{"n_layer": 15, "d_model": 512, "n_head": 8, "n_kv_head": 2, "head_dim": 64, "d_mlp": 2048, "vocab_size": 10011, "activation": "squared_relu", "norm": "layernorm", "norm_place": "pre", "norm_eps": 1e-05, "positions": "learned", "qk_norm": false, "attn_scale": 0.125, "bias": "none", "tie_embeddings": true, "parallel_block": false, "extras": ["capped logits"], "init": "normal", "init_std_qkv": 0.0251, "init_std_o": 0.00458, "init_std_up": 0.0251, "init_std_down": 0.00229, "optimizer": "soap_variant", "lr": 0.00507, "beta1": 0.95, "beta2": 0.95, "weight_decay": 0.0, "lr_head": 0.012, "grad_clip": 1.0, "warmup_steps": 200, "schedule": "wsd", "decay_fraction": 1.0, "decay_shape": "linear", "final_lr_fraction": 0.0, "batch_tokens": 262144, "seq_len": 2048, "doc_mask": false, "train_tokens": 960500000, "steps": 3665, "dataset": "wikipedia_en"}
Each number is 500 + 40 x the weight over its row's rms, rounded and kept within 0 to 999. Layers, rows and columns count from 0. Numbers have three digits each. The size before them is the row's rms in percent of the matrix's.

# layer 5 MLP down (transposed), 2048x512, rms 0.147, rows 653-759, columns 256-319
105:548450486504423431449493506493533491462495470542544496441496509478461487543443571467592513446569519486431469511490480463550528505567534511460559490579487450553500525527414513504537464473483502
091:491490504603548513500561426517593454518511542515495449537499466567447470462565471478478543471545520493483456506501511483552560516472473488526493537548516490519512546534514499514393557514497477
101:432505447513491515512527495450497475518471590477484440514518476488504504544548408549502546484495486440484470486443540534526486501516511489467489408476519521463516495527457509467476469526512517
101:574453480456519450493478501518445511512524477498472480465548552551552510455439436513526525517485520404461503510457465516447524489547501503482535481566447506434469409574562427424408615574550547
106:488496530556520520487518519525432514366432531465516506448514433503496475448530461484477541479510486570464508478519534521489571440474569457450529527470478517497528511446503541594504502474509490
097:532550479568528432503409568475581505498529565509491506465515504428491525501488513560489423512497485508480480486494496494507532493562443433546486554506537526533524491425516519419496470576484552
101:569501493497464568517511481561447473488517540515528523486434484520449502587479547462490500473568474610450433432514466484497496452497512527543490540501484446506442499423530448513438465420495405
108:529587543511520494492545514541543468495518496491447459526512533471550453454468409470493547524492487518521476531439484521519531464441567500519525450483519508545475559483452412433494514500389503
106:560528508511493429529471512504528465483493524522480500564404485515469465432572473514521424467488535534443522488518475556494496536503530494531422466574469478516518514450553515557485541538490539
093:604515506544466513498514536467543564482452427448494510566543462496492573510538562468467504543517487517522387499564498513516563464457494464508495480490525449477491467521542486429528566532507526
089:575464542500534481523502522513523541514488500490535474507488380468476375480474454544544593534471469521552418512467523514551498546501451545489443534466486542509546476552480500504503449550531552
096:481565499499523535545478480456436526427470501463553518522458532486448462551452505437505565550472456416538514525498519496559603493502499484480451476467466409501481569502500466458475444496508482
095:528517527463470514492507529478561568480496509550441480417498450498538476482445556545523543479439544499531461538514485502480541558484602435516416497456467461509495495498494526483588529465536498
094:479481575434492507520527455548503482540494511492457497549474491478504525455494536473479465554540467510428498516459549528505481508491466550552417534534508518473413472443507539443509431515522513
101:476446419404441492520517545483445501462526518537507578498505583496471513442515546569483620552513518476438514567523462549411520542490474544531469495438489524493472566541526495458550466494533466
105:530465466474507524517511523498484490610538457511415510506534503461439413565482495542485452515471559545508474551516467543438533399486564471469579572525482550521510480512491512524506524522484502
098:554469500478487483437508495483486475422405491419510532499528467526497493479453567493502540478445580475575447577503491439470510472518532540505485502483475540497448527528504519457478534521518547
111:476417533432460477553501472527471525485481547508517557482552519497469510481440496490474535522524505528556490490525507470528523484518503492441452513457460510509527609493557448533541452483418496
115:482460528521466516501497535511453433485455509488543540448512522495438477518524531519542555470422559512497454495565549622519486516522504510555424530455488515439538471484480474563503547544516560
098:479451427559576531553519614530525497478538485491464495463473506507529571451538472416525523441524433481540623445533489498527455484523470498537428516514456512510531505452528534492439497516507525
097:451561501486534547553536555529453476478492497555463496534440521480511529459489485520537412533472498489520455485503509486547431540506483468474496488506580527479547514493489529524412421494514573
112:546475539479432553553488467445509535518483434465506440548519467489519436510495432538580503543522508485460499416548451450478501461490517532574505559473507472464570458367489550517473514556471474
104:497505442443514426494454554479512549541520558532560443514500484554487492521440558433469549506537481495579477511416487562533494510541520546514526553467547510487547509561490502485449484427495423
090:514480468509520417492557560515537567522423478417456478486468491478495466509507504449501491499540514510473540452558480571516576511566466559570498513505538491464545501534516551499486420451493456
102:504542499471493512478506512511495508513507528484476483447570487466540538498574505504496533457471524471558516445531470385574492539523466534504419498524390460537514468514411501454489454429496507
101:541536461530485374540472468557525512514468454493481468454514532539472582521505557504432477494596533465526457505505435550541472504514545530536538492544487521543492464532562540565468493542502467
093:474549529421436543466467388546537485504517478521486545531530481464495474503531535505536500474580552573505537477555560501540495520519450499473430531531542568510518537542481574462560444524497498
101:492452609476547561522472475526463473471533534494560561466508475482505479522482529490506502539445477523445473544464524520520560477476442510494481528463561557441487484465569511397532536535504465
095:454471533504515485527547470514520463534465445510482540512440509600513541573613490516508494425580517558413511491469564490518584441486453569537500470511492519477490455480436495450444461556452466
105:501512463475590492480448537569526489551423553488539481504490567442462402574524490492486520475516531500535486515538510556484505542533493508523477462462509540469482456486443547553507619504503481
097:547457543421490565480528569512539558501543505563485447486413473444480529564436566570531425474509540474550465485448486397551459603553563491483448479545571418513435538555495471452514513520513545
097:487417512524529441495459428459481429495488496558509481529536425521432479476493520510475485541459503471546457417472398447463540464420619517509507505512511501512520505626461523474425517544577497
101:438441516477529474497527538406496518465518555462494522484545519460524431602497448454550543500556572514510558464551445488513546541527524485474488499494542660461478480485425549539492461510497509
098:454479552571497466482505471478523488469514537519491568505497435529514549474528542511458509470538425457541528496510505509431531495473447427561464486490457492458451452498502490474458519419412440
108:507479498478558498550502523502523471545536567505379523501515465455490545520489514518483505470457557447476490525511466478561472493511540505503452552532501454502489517511505528564482481501513474
115:493549468496468497465512477487547481499493441535479551470414544489518502508505512492545485452512500531513498548575484466515567440525406535467568551572473488444524548532478484530470474505505477
107:526583510454458483547542492394567500494469524532476497491548461518589469412470466599529520467574459506487527473446518534559507478488496508550558483581593511536538462447519424544465458496482491
104:504580597424511491473443492480509555501535432496580492486545475530446482467517451489484502484525583559476435462534499508446532531560494550508493537508520543488452464429510516473508472566416485
092:444481542532542514477512493594479496473505471449449489495508481471499546473543492453531548487504540516537520477460473499555489478504536460510490559479465495505506571389458442438502505531464479
107:477485582471507536548519497470520540467515573567482482483471494456509574496522531518539474462523502468514460476475517523538496446451501517525514437535503516508518504520490468570513484487421503
101:454512519526477493556529527494561471432474534488492504502499527483505447521450509562502512484446568507477459511499555413460560477518505573558504525503502445559462511488487507469396464485546491
122:510467479496570568607519509521509560536488486491489486538458559508526471501540462534503493475435462536531474475515474437516528493411494571500475540493498488486518507528523537452488507521563483
095:551497426494439509397502493538459529477500539515536497532504475444464498428458570485547502534507486441550492511520500519538485509533539499511469451484561448480496549499520413501551517540504468
096:560521540512506462491465480493535510529519516485465503472469446496437540445444500526544518397576427502440484441449511463510525501509470510518459482437478525505478486471466501556492463391537513
102:576533425447446471500468496441553529503535546491468540555438460490475423548558463486526490495548613539459439536539514487464452533523424504512490533550452501490430449410575494504475443466528508
094:597541516493474491540519513500481479474481446434523472490531539522447500498492519468508513477600518502464515516510479506448482460440460485508455552388499476462565486503516453346466568531448430
097:454515565549513469516431525483508541508481515553523485483508501475553567509433483425402529420564499520530500529507465532519501443440559458496545463474471507494519500509474467471496479516546475
091:461553487468510471503532522499474500567483537479626552513505497461535447450413469460563470521494479485509507514436562545501563529480542469437540525521541480513495503493512508479533494491457455
097:535536534492534536466478520512452493436574525464447518522505521524485501525523444517456529463528497485524530517531557441525502501473500528501516515523471461509591503533402559512463536515535507
103:514461518479458502419483477487513461506503496502502534530521421502454491500440535469456505506566511496499487461569487462466516473488583459516516496510504494541434383424507490450534535530538503
095:454484482494494490505530444550483426478437515458503554441519478499507496586544463479479460493450433452503498511540494511493551510444527463498517544486541528476503545471480536486457392481529506
104:609478432485441525539511485529479474422509557441487478499486500548496455549515479473534496502530470451484531494530512460420463487446529483447596471505551506511451495491443542463525557503489503
106:532504516483516476468513563532497425462528549468416489620434484491459462437488484526510404544493517387530462563465509484506520494560530439449504521466495448462526501545470484524482555481468525
101:585456495504564568544463474538497496466569450550507531542515460499472535498495526529462524389522505421492495546522461413495472551487447476457585522488462527518472491554495468493486495484440474
098:549522428500501426442468475439496517538474442549542515497462521437522485529439497557448540460521551495530508474492544532488484561564485542479502493477517484491484466505474491553542497453504545
096:447468549506523465562488442463487556522467528523480500468513458502545473488483516538455501568536484503550504568510458487513475484527537435428542490497481536491423582491523432447503488441491465
095:503433559504498488499516541536511450522483538507437458463509482537525536408558636460470447505497496426517532495423536470484540534532505506468602516518440475491464516489412541451454546488480531
096:403459522450449527608579468506500496510464483532488511503468521563551563477544497565459476483574539533563449492469455508502518484529528542539477506504514448475519493459565462404417516568488467
107:522479538446511447510510530429476453532449464458481494447449605554505507499477458523511430530525518444482488486557484567501530496449508448569508577508524566435519532462412406480543547496481549
105:504486489531481526523429521516551492541536455453565518473510495498487590482532471514491508511513423389513496471501560546560483422557483463500511476526482499503510477513449509566506488484520502
101:449519541485556525507449464502442476444511510499493492438559442481507552556511519480438508439488432514518456559507542464506514516458504484512483531506491474499514439508495484480508506556508466
102:482581526464541469485521404473563466463483524503472480410506563460535414485480507521507534532515510456545541446480527529484504513531506530486410464469446568490498493511512547510507465527534496
099:501528580481469477500508522451558516525526447484464490530503563524538466548541498525476519523497479526496524533546454550465448547445468497510536507502473529452433450475507489504476527492467586
103:529530534431500528526537533533593559546534445539473522560424430549526538519525508466499592494528499593541529553475523552549551464530524498520543463479398477455529445379535486461593607478520547
103:511511474517493552516412564464463466498471568529497523582482492424526489483475519545520468526449441418519563563538517507443540580486503507492500546485495479537517479481507391547523524467534547
108:470476518519452513489524493478432453539474522490453453486499543464561407466469554470438516574508434435438472558511512478451538474446480545522476496527456457525486497448547541564433506501516536
101:492538558485510405575522433566509538483468498451429482449532484455491547507495552526433477499520456492484406432491469487465437525510482454503521465535449510451520533500533494577582489441465506
097:448526498541499534470523476453476455539460468477586563496564525536516468552560481531496448420558580586502437397497582503488535557489496520456477445446492510477439512400483433558532613492527461
102:490482512462588491489539493465512507530578524558506504540530511561486533517537529457456438515429519447482491535484486487541450499491434496541443437488543463452587567456502459543494535470566532
096:512481429493515508483578501505509465525422613516493531518498481480435566417478506508543511527483480492430488501542445555575542515462550514493515482488493458475519564459495549410475501420492486
091:491494589544539519446423435465552447443474505484493487501507461512486515520477423543560493475484542496520511528469520412522442570489488482500436558449419493524488445501523505569511476486489526
103:463457517430535578507474459491543496483485530451457515482466415480509495464470478494473524422464484524493503451519539502572500499494493476516454520426474555520550482508483513540439527438513566
106:555462510469492495486499507533481451487483405495519570504476499501505477430448530476473516555502483555483577540497384521475545439503540557516514476521495471496556467430532465496522519532500408
089:443439459486509509591486525433460543427491582536448487482533542491480512520541560558509508520528492537607471464507529591526490474528496438501525444506522509504501530529449495444591510467451498
078:560542476546521537427491484492490511475483517459514490498525570474568488489524432479525530461499520478464591451505494493566478540514495490503529457548516541539440515474495594405532506567523547
097:496478585439437511491474451562522471461528478486445562486577478422577408499504574534480534473554541428470532495584479441481547501512476480424483515545484519498591492552513512493446493531495463
107:508499545457532482515529470481407515504461493544476506495554539489546480498493530525484598502491540520505495488552516446443525514584564553497542454577558538559493546475524583545478479512496436
088:498409525475504522519502452490539519486559519525509544453475497443549499515480519610512510482463590553554499459590453416582567495551459553501506496515534542538482503438495470356526563519454554
090:513469486468424459472569510513460472551495538496467526492458532516549429420448522454580506563560485576514517506431529559488518511399497512493518428550577548487597462490461489509466470507601428
096:587440481502494449474469479519496465444486543435518483503536508485478489545549460509509453507487434441406447535520407552485544446507495486413487502551490425454479477424514477440511487449463489
095:507597444530513486505560487460529452502552493494471491520486478454509472529526402518439467523479483501481468523466451466490508449486480456480513530407431485541488518573479494500530529486486440
102:528502564426496468554560549536526513501526485437516467533471464419552519520534506522478492484476563443497507441526523525414474522533495516528439405462443486476490531484560562423506543489526512
099:574501512460573461511471502550530486520504537521475469490512468521468543547450538469516514418471489536528479502519486530484542445521498441472437540447475525575448513572515506535493495534500399
095:534470538428447453594505470540474456530470531471504597497495500474424466489486536546477492503455508530482482475450478479514473485461455543500508585483427490503555445469538441491538484426447544
107:504475482472450508470506517516509557536512466512479558435557551462510400529524488540522575474508584512495426557524465458425480441474535555478446528435535582538508506512517468508455465504457460
104:517482491473547497516449466529549490415475535569457567536513559592509456509527457469488535446542538529536465447476531526540503471526467457502492486520442534445516476443470509487498542478488519
100:560484464463495461447442457490532520558501446416434533561436533479528518484465472502465507523456597581485493510492469486460516459499474555504481500446506489561527390511496482540523497482527535
098:453506525477510490497396540486470523514591587562517467422525570505558491474522484459559454457497535466529436493498555534503538469518461522560454500475544454520554520450545491558401476515480450
108:484491478446508459433465551451566517459522490487451525521536545463476461447520500529463526483503466526565478468555498555506504565513508517511580492475513506574536490592553525528541530575515473
092:533555443480485557512483509523536495526481509510517515516495502521465524433530459474518418541458505504473551586373475506529447511524485542481505472577494466475523452514513506452464484498519480
100:480517480493495525503429421422553500495494482464456553520488424445543482511486472509502515549501553434485591539507471518518469498493557468533493497516562485444496449416552472484526525490494512
111:477476479614556529450519524521540409560457561478553449512547553516401506444491496501555502439534578449497473496538474537429471474530517517494533465374505461481450432456468419510451463548495515
100:504496585374542525536469440459488559562487545476503519462535444403550460498554499531537476487475565529552489529552490489531509510511477512513525487519484482565495525476488488460482490472592495
077:505421456493463478586516549554494541534444418433473593493468493470487535495539477441471554575547530543497503559518500498521472479471458530490508508479432489515489489592424471305495517497517469
109:449470643489503495538508493517517430431479518510513428436501446492496503452516435489534508505473557502541487571527470448561451493525503544512450508450446489468506489516526510502520419547464538
103:478585472518523523586496481470486524586500565529505519458527443444519530433440490482554486500445488504558519524500466523575486451486508486483455407426436521565574417577505471569480529538529494
097:506564555502488536397485484406477542485497392446501456496425383445478439484501480561456533525463503519535498578421555423433498490510462456462475451435431435513489461521543428487501502530457452
091:470489528468446554487508476521493521500509427506537507492394482508543483478460514512492540439519446474518450429484450478569442538464528535421556503446509481509523443526478486458504532451493510
101:513522524581518531571557529466523552554504503477448503587503537584541499527455493540494434483508514442494571478526513541521535475450504508520521538426451504504454548486462527450445441556490481
104:464486511527470437476470443504451513522512527547484463419472493508473515561542510499488452581483488540452507503420462528502459522473527508463459539547543528453465525409525460550436503592531496
095:518529498423504551468424521484586584522439445528507359477487498444467436535511507488513450501442476473485517483471524559578433476443510472509422428449507486601552443493523444397499569555479531
095:498522506585507457526548560495533530450447490442560466517581505478529538431498491485543481478444465536518471435479590463515508539438487490527466506446456469491605495530469428506468492437401582
102:464457492506417451419481474446545479499479513561488499499561542471494482531483482516549553492478511537498433470555568459493505469479504427437454497501441462543441485528400520500517519545506412
097:487552492501521519496476457501562498530537509558474452485492463534462496587531498546536435491486540424502492507434486478529532522506561489523554488432463580521525408533456424461491538484574469
097:521420519470589512516478528466528521543437528499419568472527476550578497561505460506466549548551514442509522597521544525499415466509424467533534522503543478484493522550478558445481466463551514
099:522544472551494515494482518504504495473545476627483437460550503513496528454501517533441514544484477542463496517482527548502542460487480581538513524545496527478563527557503540501515544503535461
107:529432450456498457555521569489537484477472519527509475553414524492532502481468499470514426588545526486518498534490455482496500481517502504476516510455517531614481533516505526576468472510498478
# layer 5 MLP up, 2048x512, rms 0.154, rows 654-760, columns 256-319
098:494501499487497486466524571547488601456534493457548535524532511501585489463391559553547459498491483525541522479567463559373449456550520574528591466434523488581531469508500521520548465472458472
093:536515478526491575535565531514541548486464437474559495469437476488494453543528447510516411497500476506504576475522446502445453453431457462494512488481560445489433478479528574517489473444437560
106:486457478479486474501541499513456454514583395515560523559524479564467496476494465481489567557560501516489536529485529535525445543439551453524423520536511527505562499513483547523476436497504436
100:510530503412478533528423459516491472469475404533453496541438469517560501530555512456497517542526488494571466545504448468510524467435431591601481477521474523541500442389482486534521506524516459
093:539471518497471497488463551535425457418454449472511574558464500586473514511469417436487504535515448454505460454563467506568499487505548536504527473552423500490507470465503474542460434520495461
109:441486456511535453507520508463523483495455495554480580515507572526542497443485417502526489556501509552488475531477542418583505522494476497535500540432465509530433478559488463497553487447427543
136:455527464480512522461445462401536457513540552484534426533531473488515444487492532524480508470468501592555488515486485477468503410447591536520470449480548496517448438433493497526541482500538529
105:526481475454574529542524454518460492509479468443483510588507492515526478465504478640542446499443510459481530513419525464479462510455458549488520465497501531463480523516476569513513540545475512
092:530479448497526497525496501459480513525453501521553527573482508491538499593498471447614563473507464521517457537507436491489474520533496413486490495542462498571484518518505544535503524511485478
108:440495527501469485524565457485509494456428479460442599530434491447465545489434526478483552514507579488515501613507516499482496445488562481482548495530479478496459516474602498490485466543431487
084:529506538558490445503535542501483438508518448521432438447495550504509492462496426496498477478438490489487510581591450519503476480503555449481535493526546543486385489461479487464445466473510541
092:511476448516536508445415532486492578482465587464513497470564516536540485464462460462483470534449485546492532500423495469584466460489513545458580483494506562470571483501508494478522488546486493
087:512490558502517442513583506471507569576511476528491486521542586549497453529483503447574518491549466496541468469584433543573512478541485530514533473519519512521509465538490497459537507432543445
103:561450471614531448484461489475544519475573537445455466560491459553525523484494456487523508528526543550468419528498494467480506494522467561486477503440482447495543470508570517511482525489491573
103:546529480491511440580527468498425486466460512524486525464516457487548540494481499556508495513511430486552456503449432490444517496518452460434535506479505486520500532546429460504544517509484447
105:488469521561561539483527548464401495498616501494455496496403510532464452512466463540452535512468497499466532551484415504479492522523506484473500551479517494538514501597507492491498484502486445
104:522536532540414443508460463443459489525511447519451488503507480489494527525552570467502514520472570471462455486472573511433541479542527567539498469534534468577494500508472469463484522518470517
120:467468554538448488493462516501470482514466506510539524531509517555499504524470566530525466496548486471549528407496450499527505509532533504555488572454425485486402468383593542500507498549603480
125:499478483483533394505528458537518497478426470435446579542454443520477438538542452450487491433423434493411539562420504469528476488432446467518484524536547492507504491427501494531508504566480539
100:460526512523582442519479476459442438511487465471514467381483499541517482467491565464621486534473501500504424502478510441457528548505523515502514499514479416548535507479596498482452441506489510
106:491456452528539517473492474471530459459456482461508463471559402508407458492458462481481485474544507497468512437460483493550431504478470484450518549495454518611462473540521566479484552424520441
100:627484541491421449471533479488475562612548556568489472471439513556489533468491583498471529538518537421537470533500507497459562503552489413552568505524465481482579477462508533478465519518535442
090:501535514545490454529487488530513495490633435478420472449463497500481497495512444493510601543558465507480514439458569518529552553425562452473599525530505511494513543540519484445543473515509496
101:497532490506443544471528503487490531516508525560506517489483513467475507456471441535536478521577497509478480557512452532534460488472490523502471482498487526470384502455450466492559501464464547
120:468529461537494460560462437485469439450539430510504475540466497543474474495560424455479542478461613561455529518460536432536546462491514480468452465532529479483557484509442428483540544534382577
095:493452468536503562469488458514531488507492490459500514531527456482488512467507563556549505583402535447476528526424383576549565499494445549524553553508468489488517448483591484432481505476465470
099:409413534537533459523553450540565528507522518456518576437523428522448505552423548471508496551471635452499403469414494528523526452442496463444480499471568506519473479485517505397566510461523496
082:514526555504574471546498499487544483492535529560461479534477522512559509484495487491501473555528481561579465536491544535490524509474396484515528528583445458523525495523515491493455490574517469
110:553571557476516426507469560520565552494484569489477546480539568541535533544547580569503448511565472481526553431530496486498488548538467516463530544486545516451424545513515529490525500515556430
086:466474495516456449528542539474583426545478503520526496443555543470502469603553442574499559541560541555575515493514485585480424482473467481547559440468498472415484557519556525534493470518542524
089:556454455440485551469498509572559518573458481514497474487520463482544657545537472546510482475477381533598562525514431530536515556476477492474496551533501473491486514462486480555541516549468478
107:487571518490511514564475412514507399454435520548504532528428505480516484572446435549531512536556517564530491472469500469463480525508502522519527556536511504491510524433469487437481464460457480
094:467507515514573509481488528465452523440519512448462542581497474518474520428544447527602488480511555530478534481533542467487555467450448543418471448517521527475527485524423521468539513530508499
135:501531504435446413473479534523520500604516495544530422425511511518555514493421547498485475522537458484512547478519466620430468554455526584487461542466533499491497444478487442517532507497484535
113:476502540446546468508542507473560505454579453536489475530500489527493484533486451512474493518464572499479491601409533469474539513512514502533519537509463466583477447486544491535498458594477498
097:506504572475456494554479484526552435484518421511520577475487553413471497491425439544473509494515404558529479435499454507432473522585460561473494534486469492489495538536434564517500493457516474
097:506492529517488493436471606458468549591450544461551447510501520533468484473493499472580573551518531525473484542490521546502566507539497500541479551535580471548559537509519546506501494534470516
087:499510456470436502514534509467588495452501539535521487541536481501476500563411538495467534556535449551460499564520562530487541487461476614455536525473531456530443473474524508508515532499485538
099:481449413568495518539479506556567508526495495454563461514551535460463433470523485531541533539490487505508513478530511566460566522511480501508487420563539442482509521558492542501466517532443546
107:534566536481476492524536445472524515505441432474467485515512486513504465473503493511504577516427481455538492521453465442468498587496533448425429481564472542484507537565570466528480508493432477
139:517402537508511555470475495511501503553617436573476543530494471507532544514459558513497528522554506528430544508514537512476511565580467508492483532497523526527523526529575522494511572502525430
094:554529550384497443551552508486481486466501500500500448495471487423543513575400567599458477584442482504470456554601540508470503564525494465450545560591479509495458567484519459521508510526533503
101:528536441421491461531568474423492460466457513487469491481515530558474434522570444449547507509491540509437500466551521556530470528414492532498545471570535427492495579520438462505521542550528413
093:550493493483533466497541503545475557489487433606481518522577517521485504516490479530549535480460517496506482460529491458514537590469482508469502498562555561545562550528513512457551493484443475
096:496488570493467498482493472465484469463563559507496487535488491500456478490494442471497571516533573491537604464450484533486470526437491551454435499498487510502453440487548459503590447521515526
095:551532423425610470522479498446521545546490543467445587541488533573469487536532517552494530476547511465512530518535542475474504502483513488491565390503469385485552515535432465520543481531482459
078:471485530489523527480471525498506484470493519506545514551549464505366588429424515509521440521563578532487528417502544516446509501516553453547522482465591535580506514514488563519586454619517473
100:483482544560542570490473548545456515499560492563499460488467577504574521588495497498444476487504561520492504458550526445535503520511467478510497455531481502500564485510517442498467529510481575
108:495581534487469534576524496478496526516518539518527556509468499490511503470546533558461554506428511532520503531483510488550476499455577542421455548430557492439495526537494604474474541483513452
085:518512508504516490572493534511512461487546512486509538451493472532564407520584513434532570538479648470465480507494503454443480556516462547448507482498467454590537536475521525497504428468488456
092:513528448540502531511473550503487544483529518436464521521456508513537453483573523522480486453477509568437510524590447471516557578525488471468600499496505414442468527546454530491449528411545533
103:531488476518472443476493516558496502476531518554376545521501473526465522485586466477494490523477516459507482439484556558457407547562465564558493485483434496485543514499513509480523473434459476
098:485551514478542481552527519465520569541458487514457489479473528511482558436493467391427524511536495514545477491503483512501518526457492462498487569482474515477539530491425467471459483517493423
093:533523480480489518530503499531504520548465477514515400529519443538474469514539510380463438496528482519473522481485503437487494497437607492498452541398509547470488523544503516498537524422475465
110:508543487458486497550506473537441479518422399558489542535489519459491577486523466500482426535504537492594534585484509555509452549487498609452542505416571503462493487494460486443467523532506437
095:562476577533489453497535513528506524450486533456506472470495469497550463483529471524427532502489422574460507517454552460436464536527460469479432561482515471506484478483479508524533487462541470
095:492576484566476496452469445519486493493515484457552456478549544419436459490519519571536562395466561482459474534500528484496496508476488446490499498512472525455545562533499481582527481456531531
108:468528437518472513472535475531495505529475469540555500588476495540478514469490518495521462553522503511522480502534525523498544461558456511518461474471482402514488583447506408512503424463549502
117:509527541484540484477479534533541465518448538516469386568556548497507496532500465541531476517537484449490547452490439455518478521459531495551486542552501523491515436520492514500471547411511487
087:483466494503556486420480523562480493530545538507458508480509508561566484438508421537496516467549493534456570454527450473565476486539532545484551542489552455465528552500505512478532500533482485
098:485489484565467522473516526493455528540482497479454451506483492505475450555462388513498539466517460481587552490489505456533579479495449516484476542517490471448473444571544494491581490511454472
092:448598461526526573484529499422489476487473534523579550574638496539488496570480552523463520463505480520528440540499460415422539503444506496482414461482463513540404491567407544514539444507581474
105:504484440511522573479510524501482493518509517523530505507543477561597448470461527560467507528421449508450500494464449466515459543482470497496474487525543572533452504511476506538477511566509480
109:440532467470510525487505511527561557484482432476511489511462478505503477414460473547398489442495481405518451521524458498500465517510481440461459424487582481556492530515470570553510488440440545
110:478483466490523519540532488477425472484468522451468493528502552501430458479474575467446525475537385530557526524496405475473456512483511513531457433568563421495469483458503410516542539473536485
096:468478487506494438509525528548497444477422579500475420523550546507536534515501469528505486520518595487567472516509502490539476443484532529542547507494469509508498567555526496511526548487524514
097:466506498536500534495550438456416498479492482472520502452495470523522514482525504428481501560490476504509440491517430511435501394470450513485508465481515506544513426461532485520518533538422461
103:495552478443495444526487522482504479502516488451481469523451473460496483501522483504509447501539537525512504560461467465489516547522540502466397505488536478504496446513467449505566560502485505
112:501534551464556496531476479538493555485552459485455437503519481581521480489462476530517487485472444531467440453519502503438450506570475541504437497527537518510481504469504494498548515460462490
128:552530476506553487531533529456488494428473482423583563495474546414476496541559526542472440477487505490468494463521600466505497554510492443503519537583468463573472426531529540465502547527525542
127:442526510519483438476492497490461422511476543506490545444484450472496574556544459478493497550397496452553523507460398509497469433497455544465522534493503495465455490445469533477476446469507496
099:498460537550537544488558571484526527487493500501543448507519530457561536498510462459480477449493497434523566470502501494507573514520478524561534479509501472545438542518521442481497581509523464
104:580461578448566547460480473560526498435414488481527487459503466469445583534459447573516538428528547481441477470514503499495547532491531579461465608448535498472543556420464545518474395461495520
088:472468487478455484536464512528516479576546536494485473491527460502515506502516536497442471452532465529531420474526520498485499442489476506510458524517470534473512532602461471440449484500500532
096:591498521486483545535479492568470501479456498501510488492499514496571474525511521463507514526516468527524572418566536468538500529458464568554466467515534465451477474566454517459475458455607518
107:615506522502478417453442524519500495377487482552546443456534499525510533495442464536480485534482445467539511452504470523514524497476455512458512459545405488469431529556500576524522490489476490
099:457540474493531470585457477461443486474526441427535528492496428462473580479471529467441573492546549448591465469535538466549477446500513491467470576494469514525548459516485459514521518492495443
088:450571503469501597445551468466535464520414528496504475521475489476546556471528536526482563468420529454519483458518531607509491498539432448508456465479500520460504523519497512492525512545458519
101:443490491441541532516495473508531538520494556540433528550483499482509510531514517533507514528593548507504477488474538517467509501505450510551540535471524484450469535523487542489537512541461469
087:471490426477485512472416531486400434498507480516494542531490491524463510520502499539522527512461463518485494498479431481491556507435477460504457541486437522514534538468499452479530454522510477
106:492497479509379461511450481475571420534553509503496591500495582496616491489478515524471524556511498456546514531520501585493510511449464537487508559562565521515457554509452544493526498534451512
093:456509524523522483498522539452469504499492537552469472533451536524530475513479451444488422531548524565482479567446527529491567473369493577505540506528547487476527514549536477479548523470476553
089:546508485510506465498494564415501540532580502487497527472479496542413556531531498565486511463458509426436491527535511530491529477514497457439530524524465496492530458549432536494537472574564428
100:547456549513418437443466423496511502623487466543435506535551490515468487567476527462488538500465484486516508538569524513496465545548484556533480510528527485531504581432476526484488495518475483
100:436468421496493427547463509573467451568497566548473534481471415447427566506505453500471470535469463554488513547452523474481525557503387448588409530417509552490458559541451414559515482500497520
102:504488504616525543500513477451532393475500519468512464518478551509521542510407554438519539552563463493411456470483448513447494505532491483546439474495542448574442550598471469495520448564515534
092:491517508443512458512529578523590524552469473498520491524454474488483575494525523498528491537527511465531444541497526452569556525526523463444485476570474570535532510468512550511476465467540491
109:505498548501491455514526529580452478515488478490484503473585527508461549544534479513508429522501508503551526508541480563506540506509512523495513517495513471480523476511449504488522385478461466
089:498496487503496542423482491467518438500470491483521480502433474487596519533457518536505477509517551442530535477516453499492544542447526492516585511426486565557533507462435511511490468547531448
092:517518558455570550523502433480493433545540481487558537558498555453574574480508463507526504489540402513490425434561515517516561500491468536501510537543466528430522565502455540543461474486459420
109:529549586430598493447502485536494532511431457517505546523532467457461458537450518494458523489553521539462570482452498444456530559544462442506519540549546473549417450493494514481452414509507457
100:528528459450458535451465477525483534514487573519494510561476520507506524529462491464458546544549536469577460517467526540536515514440471491503388445534584534557421520472444535482534558461538485
072:457504462503483518487458489451459490491627501503515446476538510534464529562513536507450452444536444581461521502503505421490528460518512511511472516439511507468507486578526496528480464472436500
127:429494477432539505527515556533458479441515449472493448510481459474505483433476546458460499525537439483483522501473496545443537471453466572519476477528557574499553531460528495501494529532500528
096:423432496532512420525509470475451453459499459536476515522500499572465503526540454444517428490529500548528453541483528415484499546540546557482507469519541498537470521600522415494471428471543535
101:441448501569472511532493475590560498557494511490513538551563529552505505504382498442494489488537498531509562487489449535590505490473535547504502519614582482468494487511485583515466511541490469
092:463517533432589514527472515542558499461494566492543467430512490413568443537519511481415552536542498494467452465487467497400540505486543541509494499499485481407476548492504515475490591487469488
097:474537540484517486544492485589466566492461538537521505561494486503496509513490394475459442526522482502434487489446456502498566512563523455452475527491505447551474471437608513496564517553514602
102:506505527480528482548566531544499546525614512538490499506516511479533476557509508524538458540454495467486532532477475434556554577452452535443473422505528594531541475501538529497510443457497486
086:523584448501521450577517455543519456503539505537566500489471558436527525468474494440461502453448501528520519505466489454553503483471500538471499514445475507495468521539503497465510453526558469
094:512495496574514547546507453503491485460532560499486449474511448480393497478517492489470499515536542481535483576504479440444472453495522526541488496535477521471476505474514583534501521453543547
103:488548469505531461532490422599580488534491424454498514463537451484538458417496498534469505475573553577495451582445484516465487558512477444502516497475497472474413526439471531513605533526445472
091:441512476416495499511556480519598586597543504525416548506471441471538471494487497413463431448517553512557563535547512542492471514448466484511574421453479496463497531423491479465493470498456469
095:435512553516521525472507470496512450479492526514488564602539487513492547526477490486475536482543559542539545527538435509545476527485523456538446451534500440495448561471481504494535493506556532
103:486484468433493442478524436505426565466526447476511528582527526526552477525566498453488544518608523461493537429535493463539556567492466520539509426571506474503412478540496508502495484487493467
110:460514490528523479498421476534509506503525413512529553502507487452439552442443542488476472423558470509504517519536508523471525476546463464491468517529504519491528452539495504456431495526578455
085:521419460513533465520558555522518482425501556386533452517540472508561522538467499451546527535470495452455518462529486496481504551526547520573540552475498402544563528435445499491431578583491473